Each number is 128 + 24 x the weight over its row's rms, rounded and kept within 0 to 255. Layers, rows and columns count from 0. Numbers have three digits each. The size before them is the row's rms in percent of the matrix's.

# layer 7 MLP gate, 1536x576, rms 0.0484, rows 607-700, columns 96-143
107:089121125107154151121141128128143119066126161073141112140123132120124142100124145141116174126133098136103137117108167114169192152103088189134132
094:116130122108114132143120110124125134123105179115118119124144101138099082135068167142124130163074128176072150158153133137121161111116109142126167
107:113090132125159157140101100106141126127157142107175085122156148110132119141127127143081106153135139134116139060093135173128123061126151138167118
098:105114111126136113125105116134081137127153127136129153141132107120141130164116127133110101097123137131073154134172137135160124098152094094121096
100:133105152154132135149169083173164110131123095146154138146112142097108095134101126129151132137113124099128101135168133115109095151138144151129133
099:137103114107088160100165177102155100101147125173135138118141167080155129173155090101144133116171096108127114124155109150129067118145117114119115
106:154117109156146121118150114140138135112089133114140068160155132135124150157107140096105093097119133163123112141108096134103152127113029160155162
099:121152096091139150114121145114128114137098161149146150132161177141149127141121081163117159108120096170098132089135130130078114094125125146134152
099:099120144130144142101130102152133103149128105133145132168102110124091137138076121141131082106121125098144120090113082134095096125102098121106165
101:130120119143116109112153095091128098089145133127142131132110140125161163134092107134096117117122087127140163142129104144160143096125130143160116
099:092115121121116083129161104110105107135136165145126119135161122087154122094176146176139144102111131172132125117107128126118134092134114164117141
102:150089150122104093124132198133102119124106102115135146125132156103109136147150110131127134088122098127117145106117139136121103116134079120134111
103:140143122108153108145159148116137150103119107113136101090150086116176181115151093122145131120136177166113115109148142129098118126129101137155103
094:081166096140151144151128143087144125145097137116136109116123126132113103074130151118166124122097109141145145099151147172103107087136108131104142
103:114137103140055130174172154116116103098147097131090151163154141078105087149113125164174141080105122104118122133164084113100146130123124143143126
103:126132128099146128170105100131123075095137153147151126115142137062122131114116134108129108098124111141123140130160128123139118107175160141125122
106:119162097082111066120095101099133173145188112120115122117172154128169115102116147162162134121135153156143095138156137131123160148129092093146149
104:135124123140206113101129135065104106153131096150110104138152146138112140172133120159102121115097092124118087134120117144150131092133121166172167
095:090123105109096134123157161117136110145108145171107114169128106134125123137102112151142163127136134126137127091119128104118160158125108120091138
099:142134145161143100111156169147095131131105095140077168087139169115149168106122112152158129140129110115152150137162165141164131112137138105145108
107:120157102099171104114127120116126122117115119127127093129138158129103113139127118121165087103150117146123111117183202150075143071179120163090084
101:115147109134071126137154118113131172127127149173124130077160098146115132193120116116139122158132171131092134092129099111139129075116121152130108
102:142130131132150114127116139158101136154098156139132120090141123134104102079130140156121171150128089179119169080170125165149140106150081127133147
101:105126147133124126151096145118156128110149133129143129131130123156151119130095154146129130122107157124119098119140144099128138146129101132079121
103:107123127094091117134120112108195103121148129139167117117136158123177156139162136121084133106141136102085167128183110124095154069163100115121139
098:175114164140149152125072118141167130131159171156105115136124134136103153081103106113113116096152158118100107132131155152119093096103131152161118
100:150144193096149137099109092125170122145121132097156168116141113114126135129102120134137101095111125119130086116096100174145140138120111163100105
095:141140140131098112106134116148114124118106127135159112135115140110117078082088097120120128144124140141122134116090169184136125141140122109114099
102:099095156139111130095136110114128114104138121116096155127183166134157073125187116098139080157138132164102168149111183120096153128157113138116136
100:117129165113143075125122096148112156125147124154116155148132152136173150135104144179122096140126142180124117118157104123119129110128114099110120
096:125129132131123115106148113165102095117172104126134158200131129150094136129096129119124111165169131105147085182144119198112144114130088130146108
100:141130123108132159082147147087126103114136139127111117124146127095146125106144110178106116132124102108136159140141168164099106098122163113136103
114:118113173137111146157154152130136111112124149128145144138173157128114106138141173109141155106127127141126095112140111196094104132153119110142116
100:085146110177125123102141062132087124110131119180129128083118158144088151114158089131142101146107146172121100095106141137141150118109150152098139
101:131106142113190113119194117120125125122158102101118096124154153126171104113181147109126128137117133186154147131144113141140118078152151147138137
102:137112141144154122109156138131126185120138113081150127138118189111110131099111118149125133133128125113133133138105106147104116114117130135132108
095:069131124093130180121128146172142128182150150148127071139123119137133109106137144088092128085073130110149106150099145118198115130137157137163115
099:131141080102146161105132092112131101138129127113135109142150128140114090131154127127139142138093098135158122100165128107106158132142097145130136
101:153137165181138176111139124155079155129130098104137121137154123147136148119110100118128108141163087133101100114128121140135128112151091100115120
100:114139161157066116145134109151164121116122104094120128120171107100142109099151143113155128086106157139132135134126140148133129101104150142110100
100:079131086174158161136133115142172150092145182120127142172112164150124115131134138141126138122123129114126145095115134074129135088095143120148139
104:125118130116106165124127119072107153150140138134132123143183128115105106125168137140111119121110123125140107168109179110108166090162118085146112
099:088133136144116118103124143163155121144153108125134147114108108137109144158081092146149115107146128075126102117098075133094146156154099139117136
106:114094157155153153111122112169090113115139166092142132118153180104145136142128126138096119081099123132161135120118131153138112097122119144162161
094:133113134112119143082130093152118110143119140113090147140133152129122142193124115166122116098109128136151123141120132132132160108117134139152065
097:103092124095120164104090117083152114136147111154143145157161110110168121124130163145124175118136145142102163122150156108087121120115159153125144
091:162125121149107104169110127107168094156144074124162168126120175135142122186136086148105155141113134111153089139160131105142131095082132099121128
098:142137149130143062131124141105129048154137134082152122120133143066123125166112146101125111117088130108104134101125096116128046131104117103145111
096:117123124108110111100129120134116142149153130120140086174114130178136102108135148116137129152168115097138103148152191147110165143155136081147140
094:108152129156147132141112119136144162133104161139124091110136087150114095095106118144126146134087115143124113144091094151101152128094083139093133
105:119093138151136120121136081121120124143142129166135157131112101148127123145165155095164126068096144111110136135133144151138146134135148102117131
097:113126134115129149086098115149104155143115144143136122117154153113119115106123128118098159117129146114075148125126094104120171156097120103132133
098:136084125140135119129161147094102142129099122120158174116115152110125127163154122133121153146129071089174163140132170073126109153108132102143166
094:111159128135154163135145085146125129167134084160108118133100125146151148086151127171185118141115121172154129151132088126125102134108163109117107
101:066137140196104132132135113138133111110172123114099125122134153112126094126122115109116161074117119128107160110141178151139117115139127109109120
102:135142088107092120178189127148109155111124121157116130148163116099110107164139149145113128105138133120079182165161141141090126140090091144186107
101:117160097124109134163149111131128145128161080195113083164130166130103112093137150168170134120100126152105110115136105148079102092114080121117156
097:116143125141114109142134135145076119116176175135138149140136120103133131156092140102142120131106090097107138103148128143123105087136117129106108
102:136123114119173130088104110126121144134127119086092193109136160116153132133145126142146118122114098106193148094126107133104146143152100129085142
097:104096109189138102125142081134112138144136106118109115148121155156120123128114104130137144175142152147105120074154135156123121093144087127143097
103:130149194109134072160157101131142119154172103128090112112176136107149189110081111145136083136151112096104142127120142146123152151145103127139118
098:136149113121134146088159156121142137128119159148149135099121138117165145141158117149129137116107165147159125122146119135144123136100066080136140
102:124130179100150123178127144098112110109123122153135115104132117108135089146089169144120120154106114104123117153090126072120165105148104087136144
102:127134119132163120115132146124118108092129122119143128136110130114163124115092162157070107123110089109114076095138119114153132107135100155143134
100:100128172092122151104088098099113152129154097116153075131136152103145088175116125158101094146115146116116102172184151100099149122116123086134073
100:136127094117190130102132138088138160129143070091064129147123145135102131121079070111109118095133163113102098128116115114138130126109128119111116
101:138092136143166137144111116095127117109180121167144099136159165090154121138134099087127131110102117112119115135140157107131116099090080147132116
099:108081124106180123167128186113181128137121130126120096138099155114102116160112134173138143163077086083097118114093099134165110108112148091103150
092:110110150132104133148117130112146116127120115119136154157119107151136092118139148088158120097171115137123136135070158127105141121161134105179107
097:118175120136074094128154146100121105106108138136131114157116075111069134147098116140095146115173158106082140152071174127105080114119155163131148
096:145128112139094133090168127112110158118100112153141179111126127113121104144071137128136120142151117115119141089055191120103113125097121160137154
102:093087112159112132133132107090146127118113137105134132121117140146130129123139109158159152113076147156141158081150186164113117144143105140134123
099:153120110119097070117112125114141101143094128095137120134140116155091133133132144151110119103111091101141128112119156117121153099153064129093132
093:110121164095110148107116162112094088086144136113157097118152113145113121096140106131131183046150125119136112088145124112108137086099131175145118
101:176088084110105129093163081101125123119126131131103166130171112147168137120131118116088078122131134120185143120098167129125114161134100121133127
104:127108115152120090126164105140160130136137119137166112150149127141133127159118144168091125122081128134154119167114128157162096091119091091146129
105:133094162151156138077129127125131073136171136091113118149140135135138115147140119112090085100111144118092105103122120163127133111170137151117128
101:143113122078149133138157134122116124093120152137136119149173083106173149127155120156143113079081139131068145093160128153160123175118091144149095
099:129101095109121128181157120163130043095141124114158124160138146144124145140187129105137142128138078114165163122109076140145149150082121106129156
099:165133124137125117111177137196110118166130107162137129137181161115161144098100148153129157143130142132106135093109121170128102147105114169140169
101:114160149143133129135108079145137112098129152141145124156159085129149152151165098141107150152140139096128122068093126075123138147092102170147136
106:142104128138127133130129120136128124112155171114152130137124163073115093141140139130120115140114122193134131134116162137116129098103150160125084
099:123097155148172119166170138140147150119132137145105187132188138098094140103061115115129113111097093131096122152101117097158091140148173141147106
103:110119105165132125103131108106138123180160102118146146166125120106100145113122153124144117110096118117143180136103114116126156125070089098122156
104:117098117165118092123123147155132126095148124142140124128137117121149116129107138139170134148156127087095086167140092150113158127101135103157101
098:166116114119150102128182151114118157097121183132117117118127138116149161148123178109126098138117128117140074128115090177122126142141180123148184
101:163119101115152135158147187102097144118150100104120125141140118100113110145077111116159127111072120106096150142146144149108075157121114126143149
095:131120122166085108167112142148106117177131086143155135126163138119128136165115076111147126117163131125102161150157082115166110115138112138155129
100:120150094171147142147091152153091149145150121153200101158119145101097108142120135150129111173149133139123117098129126100127136074127109132087136
102:139098136119115140132091082121141111156179088161138114172140162107121124117144124154095144155131085137129140134104101098105162159141153136167084
098:186130105141085130123141095105118125174159129129133141128147127127125095138133106129123140105157110154153102134117088123114163123128108115154119
103:138119149118120145124123128107104079114097146153130111142143152098105100145106139158148132113082106131081162139155124126106087112157087096134121
101:127096174145150126152136090134116144095180127158138105160146183112116145124170136117108084142102093157175136114127111189144151125156116142116140
096:137122108131130125151144086148132142117136105124101123146113088110106116132113100125111150181099128153105139139181134107134139141131145101136118
# layer 7 MLP up, 1536x576, rms 0.0521, rows 607-700, columns 96-143
115:160118146136151152112127133153189074117159111085170135124121170120173133151140136093119162089119121118104146101109135148170196143124127113151157
103:114135139159138131123153098136147109143102090131123169122152150130156125104162093115105131095143128115170119103124158165113175080196123140120088
104:116190120103125133094115131079157159130115144141157139110105125159154114142147093119131183112124091111145101134124147132076121109130087110158137
102:121161124182147139140133087125115121127113141120120120116161149132111105134125156113151157179155123129153076153128156103098140139139122119148146
106:062098134146128118139108091153142131106088120067157121114156141140118140129163096132129149132088153151117120142114120119077122126146102131180119
095:132141112142095141070111155155109141119107088117173125090083125124126149122148114094133164128134149123124146125216123098118135146120128138111163
101:140133124104099068104142151176123125159097160117075081124145104105153114089135129145093103096138121111115118108169110153138114137159088108150160
097:077079159155155114153103077120123142131131145122195150112153121125135153136165169162157124131110115122145090136160132119108156166132129121095111
098:155151147155124119161082117148147061135105112141149137111117156131109130126132163135124126072113155096144148149090114132084148145141174120168155
098:109120144136097134130104139129138117080143138128117126125144139182159161190115122146118105100113116113135115102107105148140175137130120100135131
099:106108162167099107093138187120107132116138161128145106116152111129121102160128135100182122121082111115099152112156135155166150159132099134167130
101:118107132101119149157132106108093073080088150094170131145128114088122113143165159138105145134147098133103137143097158139131136116147113118103146
106:149124113143161146094149144111131110132118131114127099101153092104089140176133129132106115140118133107128138137123147124110104134144144136131144
095:155117140156177154159155085090132150154117151110139158127098134149073137107145119127138162143107144110130125111114122113116104098127146118172173
102:113122140070117068106141169144142127106131136117126121126113178174112157089121141148082100138116109159124144122112106165173152145157113107113149
102:098148110119159151135134153145163161126114120150120111115108129120151121150130107099102107120169136118159123098136128173114155110126139119150124
105:090102115162123123176091120079116089141086120120104154135081112120135122173152137112159117141111178141114123160133094118123132071113142099102079
099:114112166178159087146079072134100141093135140126092107100173163155129150130134131132120146133099116138102068130123121152151151140151135138090120
091:081101146114125155148175126169143128122109140117092092113150095120108122131125110106096171100095108106138145120109152118101153113131070117151125
097:113161150088158066094133121131143080089139133102087111142125142117113150111154158138166145130167093107161087129169134155124105132154158118112097
112:116149136118112160150118129183098109119125092146130103117152108161116126088136147142086172109148120147117128092127122093127156106105107094137134
101:126122148165166109138135109098145124132106133185168136083098147143101117149144094147113096150137145129093134170132094099102135114168136125103165
101:120134122129149150124116131159090159112108140155093148134145127114140118094119105159131126154116100112101123140095139137134122154138149128119112
097:140144130157158125109148129091161124090127135105133128125137142088141143132118117120148151122116117136130145097115123120138115143162114115145133
101:098109099135153067132076126105141118136164121109171131126152123168148088148139177097145125121155134145134125088127122096122139098105149138142115
096:135100118138128149141157154071160129127112106097092168195169098090120135133140118128107104107108135103111143155083085141168175163100165138120134
097:151106127130119133117188129134118119115115116125166125103131164153152123116124117070165106102134174138141100121148133124145138153130115108129103
094:052182109134148135141087122105137119147121149108145148143139175155140127098105160126107117157144144153167121156134110140112129125094101125077111
100:129132155125143100147108158111107109159127079130107090162137136134103137121142114159156136135136115149105144127153128084132148124136164138121109
102:134156153141144135129141126154084125138137104142094088102124087125164120122116177142105168134095104164112130076175134124148155131118128147156083
094:095138099121153115147097147117116180112089121132093108118133157124136077099140150115130170119117125110145120116151137159132153141105131189146098
091:128133112134125136131125126117082092108162133139138105126131120093136139147105149109123124099174101191091138107172116129133097127139085138136167
124:121145131137136134178133166124164102098122175110116167140157163084108135142138166087171102063104130157138107107157096129120083140088125157140110
096:104127136139123101105147165105106128143116155131103128114125168096147147139140102101107092117125119106146129120171135085131120066112144148155128
102:121127106100158129119134139104120144175082108172080163085091106080110055135149131137121147152079138112108111126129126135115122123125135101153169
101:184105126137158119165140142152135120090118104142108127161136113161098189140125124119153174096137152149119126136134077114134134150164134129076120
091:148078150147136157131105072113134126143134159107172157117111180096130125098116135120133113079115109122179127117134111111143108101126135139099176
098:103093147143106134155099148125164151143142109165120161102082141151103140105092117088120169116126133114105095140132087129113100120103147152137136
098:105125099129107161072163206163162173093149099114114136149183131109128148162117127124118153128135139153117114149168140075156143158097115156120159
095:156152131096107178097173154078081129142145090152124163103094132090091143148171121094119159146118118084148118121176117125119117125095117111139135
103:080127117131104090115129122155133131123116138112098137090122094154145146174182101102125152139109128118119137103148155145142186115112100135133134
099:126141161128114166150134121133127121130172115112162160170101142173121100101105133093128159111167143101138171137160126124172178174111178107155121
094:110144134141133106136107093199132147100130136099162121064151125159157112105121121128130097168123155133119181134132100107144124111109146135137159
111:125146144105109145100133130126162089155164124152135117102171161150097132140138099104086147122138097165114117084109166154126133101160093154126123
097:142161090111164138097161142094137123153148150137095112123117106076121103162154102096102148117119110153125147108134146156122112143126129130143114
094:173136134098088103132094149173148168089086132129076111083126151105154107173109126163120115169150140175158125135113127120146123107130081133128122
103:142140135150093135149131149059187102140136099144182106100084117146165136131137099141131097147098150174162151162151165143169145115134148130128128
104:151162142124110128089184161166160109167151115155129123151106164121144161123123103127139144112122143120108133108140121122162076126144132146122087
093:167107116153157149141114102124100096139138113109137097086140114132047142157132121110094124169124117172096119107110075109124115156150114149114121
094:152128138169120061137128152163091102144127109089118115121165177132193132135104131170114090117124135127149142120141138136164122125123092152162127
100:092112111126141050110118095112130103126120119133101116164149133108148100143155131154124151134117101105141069150122194148133127141163081162108150
100:085108136130118106117099110148076110115116072160141139145115151136151108111114131109098158164117118126090143141134111121137147156168140118119091
102:109114137107127135131134138083107147156112112110114127143119150135165109099188119132138134120083092156154132127146167170154161104091126120116136
095:162129125156119130104166156139096096101144133107112166114157116172108159146116117178124142099087131131075140118146159129151126142149085086157136
115:100121144172109111133119130166162139118197099142114119128126133154107087124101106132135141103118127106138113110123166126159128159156131122142103
100:095147072127113169104106114144172106134118133124137162138124110151112109140074131093130163121120137151120117150169123141138124141144099149166145
115:113070126170144108103115149133138144143086120108122108123104131166124159183165160104108096190128139112137128169093123151113154119121136119152105
096:105120101094135190099122137118123180170119181151170113133111091129106140149136136088138115111126109116129124143140161151155112140107121127167153
097:168137134121096118130145159117114135081120105184119136140097126119080120157072118138093142106147164127091129181107104110097092090123142132114126
101:145145161121151093114162149105145141120151170139100129119126101108167136140143111177122158093121082152111137167091120099107105175111138141128156
099:122148104150113148137158106098152103131107133119123084103124119166136135109148141167126132139149140135133120099130122116137101119158163142061177
099:093161145098085095170097134155151125206144113116073115128127183159119164107152123131095140139101116126147153166112125143072143156114135148164094
102:161150138138094112107166121167104131132150115101121124190145162099118085103127117151159147133099172100126142149099149116122121112066156131156130
104:116133117122132074085150133111125176123138121112113127106170149133139098083131148182117143105185134152117115105143144110137111122151149138105103
102:125132134131117105134134123101092153140148105117145079145155136131133118170115143117130108110151099078138095134156129140161162122142179121131133
096:128127071095120163164142134122134099113113131137099098119100138139119144157133118135163155188132090146091173140099110126097142098137145124152131
102:104096103171107136094102115112119125097139117100127112167090112131105129116143099149087079059167122110150143134116132105109130117151121128126169
102:141133084097170148112143097128117135118115156133114103140117153130115119126140134137137104082130072106136098111130135129116104125129146126126145
092:142110124125105128050135099149109152113138108141148112118161111107164167142122115152136093142122143119137161100106128107142154145138146116145130
094:117112120129133159093126107122120111122134145134075148169146126090150154123105133168119124115106109147092180132159184155107139166139154152131167
094:134146141125118163150111172128117135157157156164158126134127157104102123092098099089107113086147151089123125105150115152148129131129159125109117
103:128164113150134149159142144151132147129159094132098082097136139137149152139142085129181123122120148113099117104125119109148136135116117170121134
103:113100127063159096095142135143116143149097112135138123123111139114159106123155106146145127160128116195164117123129118137172110078136100141132128
094:146159107086116131120159151098080093118156131155142145134128106103117128099119143108112108098130118158114101132148210144151128111081119144142146
098:168088108087149132084123117111165117083127137057150122140148125101127153171142151149096121145124132154104108137126144163111077121109117121120108
103:135154145147103118133124129115106133156110092115124144130106111154134155174093112123147138142143138154117165158143106163097144171132119119139119
108:109155117120136107125139144118146113182125156108135102120118138110111135104132132100114117135134095108127115149120104123111149151130143095134151
096:095107179112130139121108128111104151139146131125126077134098143152114095109159128115127119154123105142151124148138160145097118120117136101125078
095:161123150156159154158106093131103132108100176077143154092155135130152120111158118190145101139108179150134119153105135126101130125111090160108170
101:134121130121128074168133103105181125101156130139113137087125118160154123117139100100164141117105139179088143146087097143187112126143169135104139
098:124069145123112107121145122187142098108113126138122125162108178144108089113074118159140111100147147128152133149117119173082126123175141107137151
107:094139119107113152144151134087149169114148090122169095169097095108153128174134128142159163122092125138125088135154159123134149142113167083158115
096:122129091143157123144129112108108137134155129151135165167141123153094161113142163110102150101162155112177145159127094141148164150108153094145133
099:148168115073128144083171146092124112148142144109128109101144156078127099132106145089153146106106116116165081130132153166099154104145146120103085
107:096125134140140122166141112156112131135112163123092120114093119121118140085131194129144162160138160104111113102122148114129121138181108106074157
096:130129148175174099124122150084131106140116116123123116137096109118076130152086135118123140101094138136134095128124129094130151107132177134130100
103:131142115124098136149110129155174146087089109199095126107147128170119132113126119114124143111101138105132104119126115113117113122175137153114125
097:142135096103111156160137135147151121099137097146189123120151133112081151132095144144106145130152131086108146116089122068096128118158101140136129
097:123117137151137107128118138102118146061170082115125153106110112153159137131128106088122134151117121159115097130164094147132085091162132148108152
099:103139134145140152104148129112115151096129151112176129121062112156102123128100092100119106136106168121123103080096149125177105131180093089135093
099:099138125130193137113154104170150121118143120117119111107119110110133133087090116103110093116099134137159139098125125159140084160142121125118114
110:123103113112160160100119171154108143127087126146196156131136140104128094094146151150176152116109116131092125105139142086120128100145104111098129
101:054127144127169161126140108120141146138118156113117142104120115134155131124145163137134164097133106113146133122152147142099109095173126107107106
099:126138128158114174114147159125146118124115132123123127092130112132135132133176154122170117108146123095127147086152125135141106149133123107137164
# layer 7 MLP down (transposed), 1536x576, rms 0.0456, rows 607-700, columns 96-143
104:138164144139099108106145148130165123086122130150103128110147107131123133124154099104061112100123117112102108108153155155133146116108137162143152
094:135124115150141139125119138141139139116124142123156117128128129117106146151143115136114103130082133132116157145146140137132092120125113137147152
108:073109115161142123141087126153122144150114142140165110151074117123116126128136150157135145131145142101154164098143156107115129105119107116172149
098:133086105107144134133100127095114154131115143172115156107118104130144116144100181144111108159114145125101120155100114157126161133142133124140102
106:114107123119058108136151129126139148129129152126108111150145088152114093092128130124101134158127123148150147109137127067140115097137119099159100
096:101106133088109119094134107165129135097120104105137104163089113113169131110146112163139156094106127154114098167142107103137187122125118133121134
098:121126147143103136141077140121131204112142065139147155085117092133128088095103113135166171155119122099108122149132149135127133087104180116112126
100:140134122099135122134098122163133146096134133147124152105150118151143139125136113118111157152156123155114157122145124143140119109142106152111143
097:135172146146140107126098123107098079081190135180084102123086149120162085106155130161135124104162086094117167126118110100128131092122119158084119
097:166093105119148139104099128126134134128109153170116127146124121103129098117154124140116116088135115106124118123128155163119125127147110178139128
098:101120094124163152105121167108105144116136176133111130126166098131114097113125127125134087142084173140096145114141097144120159090121101125133144
102:168123104104153139105125138134143129156130148104130145138120142155149113117163131086123120115111148116154119116124150145142117102156113086140124
105:109128149149135119125184117160131117098185152110123134128106083108128161171110134150131143124116159100122115137123111167149139116117133117092133
098:145143121092123117182157121134158097116154119120120115117128139102132131125141132146116118161145096126161127114107129122085111116130116154128122
100:140122137122169117130125111170094142139110120124133156143155135094169140172164142120125151117061135188099162114125121107127111129162185149131102
103:119135134154119087155100119099118134206121142107121178160142116134151149121116124136145138100133113121135081118153107104120101135137082123120129
104:151154160095146106057120119123083095134139125108156118162122129144142140161132137155129107131112140131108152173104100114133139110096130139102102
100:174137123137119160113141141091121183151129109133112128158055128136078127123132170147115125133129118143115114144107169127115105128154156120140121
095:161112186082102140176145143128123129151142138168113160110112101091132122145127112136120126149150131102093110137106160123139126157066090152082112
098:173107080094103151138099135154149151161109126153138110110098145102127137177127147137094134136149168127093102130121090140117135125119101114097153
110:108134117140179121151130147124145123076096113178114093097130146145132089113105119165111143134135148139111104128112110146153103097120140061110092
101:148121148127144110094099110159093143139149141067127133119178104143157138102136139134115143094112140136174048126102166129105128145188135121101132
100:139111130109135142122162162150154161129087153136136123151147111131123180170104140088145104113103118139110120166098164074137147161124163104115166
098:124119144135127150161153160164161082144155142164103124124136107141116162120092112111124126095148146144077122143132138136129125136134132112114120
100:165113177207104124096122144138134157141123106119118138137103149140098103101098114140131148110148108088096106141131156130113129135090079144123144
097:115160085133121155133100114130091137138160117088119163081195143116125109143118116102156114128168154156120143101125104142122137119191115145152104
100:174137120123113101134144108140104124122104120156084146117156124066145122117144079138105137083122118158142131129145097180116091113168161150077128
095:124164173097093121104130078156139074149126171125128140121120112133132150098130087115140123117121148164170191132120093102126173114160117154093078
102:128159138095101111176112171123138123123080174103131093126107097124146159091135115118169149090135158152151111133146121129124111126120184149094109
104:102093092124093130126124140175132145167100156134149097129146123109164106117113127131113159157165131081103122082139119139095113146133126126139118
097:147118119145161110108118118110135141142136140151093144126124135139106084119123131167130130142140090130145101128091114131141114145152142148100138
094:131116129131186107150133138151110141128121115147097157133118071121162122092121124129179144133082137090123111124097171125129155143134111096120090
120:118110135115118149164144150160113126146108093160116114106130133176142109101143107141131129102097124160110112099139139108086132138151129113100153
096:148131149118181057175115122102125118132124082100116157118106114133075112126128086145135156117150124138110095128131160140129142131131142148116127
102:129144135107100078093138180120145117167101140133163122117123127107113107155126126135118110118144138114117105133122152143072124154163155128131140
105:121116127106127081149133122139143111103139148148136138147173177091141149125126127126121088118130111171146127145167109151163090137115139109129125
094:118132136161095116158143141125130148125138155135151099155145162123077152162107160157083123091142116135147138126162105114126159116101148147165124
095:167064100154121167137139168124090100145138153091139147112141163128162146128118122133147113124126116130123126118135173106175084157113122128122093
097:078091109133128144132147163142119161121144156101132127125118155122114143144171161126123180135124138113132145091165128105085099130131105172100097
098:108096127125087151127135164154126096099102117136160124082115113114066148134104136139130060113116166119142159102147087139133110138157140127156147
103:150119107129098142111120106133093106112141114116110116143116097126151146156097158131067116106098083133123115113125121110113142143104121129087126
102:119093149114124105143192161171116079141115132097144091136133176108140163117124098165131160098118148109151124124143096117127109120139143143130105
097:155134102108138110116111129123089110165087141135123151157137130118105120114142125127085121112167152141159100126098115125106141119140122168152118
105:121143123102116110162163172123133096104107161108103104120113114160154133075097120131137084164116139122119148171157144097111108132114138151134134
096:083114155130162126099109134148116139124122122117155132154111154148149128142122165132146171149167164159169109164129146170137090157127149124104177
095:159118087114120107084141093104131150143168111119110144124149134161106128162102139110133127164152102102143119124104155123134155126098157111140115
103:135122126101116143133120181123113113142132122146128129123127115169104123126152137109115098146121096165131108113128106144146112126110137134091159
100:126125129167157129152135118113101149160140097118127138137129143130157120101130141117143131118117128148126136142161147121163109141111153150137115
097:097107116122086140132132165115093150162167156117113116119113151158145103104124189090096093130143060139133104151145153163178162158125099110135125
096:127120121122132145106152113130103194104161115100100146114101118123087119132127153105103072135101126155140063147139124147171141143097108104102092
099:133128096141109142133141147120143149142119170147170164085136084132118119141164102122139130124117146128094120117103143102091111143125123103135144
101:140174150145122137124143145128104098118165139114101130114127127146150120112136132139119119134141109108146119122099116121138093106136109110142124
100:160163126161134139106116073188131058128151118114154124136160118133080155123093155115154112131142156111114127104113099120137121106149096141145100
095:149142109099157082113121114089136104151131130143067120178133150166130136137133145104119119134135156098130130123119109099130154175118149136090137
107:153125136101146092138106165152122102162152128144122119111133144128119154124149136157134127146139132140125151091124153126142123121154082158117133
101:105145105133102117069157166107149147095158134116131096136141102160148113132115143091145134116115129147157139143211115183164136107077131156152112
105:076161145113174133103116138156114189146150163115134100108154079141105122124127094115130146155125103160144147124151089117115128122132124117118158
097:145136144107163123091126107092135116143103118074082165108150113098161165110164083175146114150086148156152091144114119110118123136142126131161144
096:161110137152125127129116121143127118135133125077080122075139151115146134106146143123143140133122090144115115133095135181103132180158123091077135
103:093127127122146124154122099111135184117106074128170127182138109114132117113114154095129172088111121108152149136144100155104095157138130100119103
099:083113147168106140137133109172184141155145139103094144114124114097102075123157110104133113147115146120145145117113143129086131178126132148135144
100:100055146140138159123139159111115161127093109119132211142110108184161108149138158122103129140108094146120116143100135154123125142148119149101148
102:152104164118135120131121114138119146142142112136141155137116096123128138167105179132104162121133128122114169115163130149112114089134126128126175
102:115125099162102146135141150095092157169155127133104125105152112111137116114149104123078121146112168118129102127090100091099129132117184115114155
102:138113131129090117157114119097110123118084178089178090135104153120085144148117117120174117155140143111109130119149119102126123123117154116177125
099:101091117118173113137090092133130097137099093111140176133138141162086127129141166121128129118105116136127114117119145113153112141120132092118105
102:135104125097074113139140154087141097117090130129125123103103108157122165108114145131166099124153142146129133107123120078097166133125171126165107
102:148096107156119137147089130130107116127127087154101125117129107119104104159140155113138107104112129136111133114142096149151121102132162109123148
094:158131140140130121124136138109149090124137103085097131144127143122202126097140125139186132125113097118126138141142116151147142119147119139097122
096:087147155104083128112147127136125142126145153178161142163117104099098137130132098166133141128176144144105115112167120138123128116157114163104130
097:122108138162126146099175135104159138145127148130113118161118153084127150140043131145128124162122156160118112117131110129135093149097148097164156
102:157114148102132136154152094065085155123111118151144166149147139130152111128131123097099149116155109119126153109150137111140107164124124123136157
102:135128151166134097124130133188098125139132115090088144169125129123126102093122141134080089104130148128125154122108108150140124129096128108151075
095:083111111120095139161145151135137104122140173083130111114114114124134157142109075164148132129172145158134153104151090145144122123136113135131153
099:122132094152121111136103130078175107152175140131091123152116084091127097143109096149135108137124126116126158100107152093119100151107123134146149
101:086161104110108149158091146123085140143140162104168076109105140083095141094122135131183114117172148142136167104149126132132125086129106106133131
106:107108159105142146142109114170108133107098131108150103119115144143140144143123108149086112166114094174135119120128142160147133093150121156121119
098:126134139137141109132166138107117132142144174098135125126156090155152178168146108119098100141152131122146155129133131109115114110172137128151155
094:141120119132115140128142134138115130175160134122105136118118152109103110141144116129157093132088132128168143092111146176106131107128099136123118
101:118136095169124131154131143148122109141152132123144119118135157143122133114146108105134144133119113069129097126131130101094165149105146102128174
100:104128129145142129137104140124136131095166115132140118140131123098123114086086109107131171098142107155128173135153122107151104160164120119120112
105:143079111116145144086131125128111130137148153130109070148066148121130134165154091147117104130117080148147133153116112137086131141128167139144142
096:119095127100113150117136155159150151148108146140112122146116135125156127113153122141151119153137153123116147127131110135117146103114153108118099
100:100129141163095148107142114114154106113121128117130128104093104167141123112141082106166135109131140124151088094111142122169126130134109088163109
107:091105102108141144135107125155122099144146134120128120153163151128144161134131136109082130169128146120065150145155165167137138132106082111136143
101:126127140106124111132095137111117076109109164138141114152102146116131134090160174147157048127122142128159136131162110087132095089188108131138102
101:147159127124162128116142182092066164146084131141118109123138119112139087116116072103118157102145163137125137092148147115131140129065127135096105
097:108142128099129120115155116146119148143122138134127137107121161125148134137157106141137135126114113147140158127160090175178158080161129140146109
098:154117120097134116123151148161171135093147139126127119107128108098121126159125100093146129081107103122151110087181136116141110159111143161134139
099:153132086137111123125152126117125100157129119099112117150149148069168102117117122128137149132111160104145112127133139141111147121104119093137176
098:159171137111093121145135163102189106138151148111180129107136160083130160143129104162088102110143093143125147138191140151116139120155170142128123
105:126117081152169132098101126133162133185136141111100118128091107144134149131132132141123182124122146089156136123135111134077132100100138170125102
100:134122159145116150107153115142151122104151145133127107164095097158119154138137132106151149117124143167167157128160151124142098106178135130110151
102:155150137181134104138153151100153167106148101106137146142117120116145102094121142131166144111153129107111181136117181141162148133128133100106110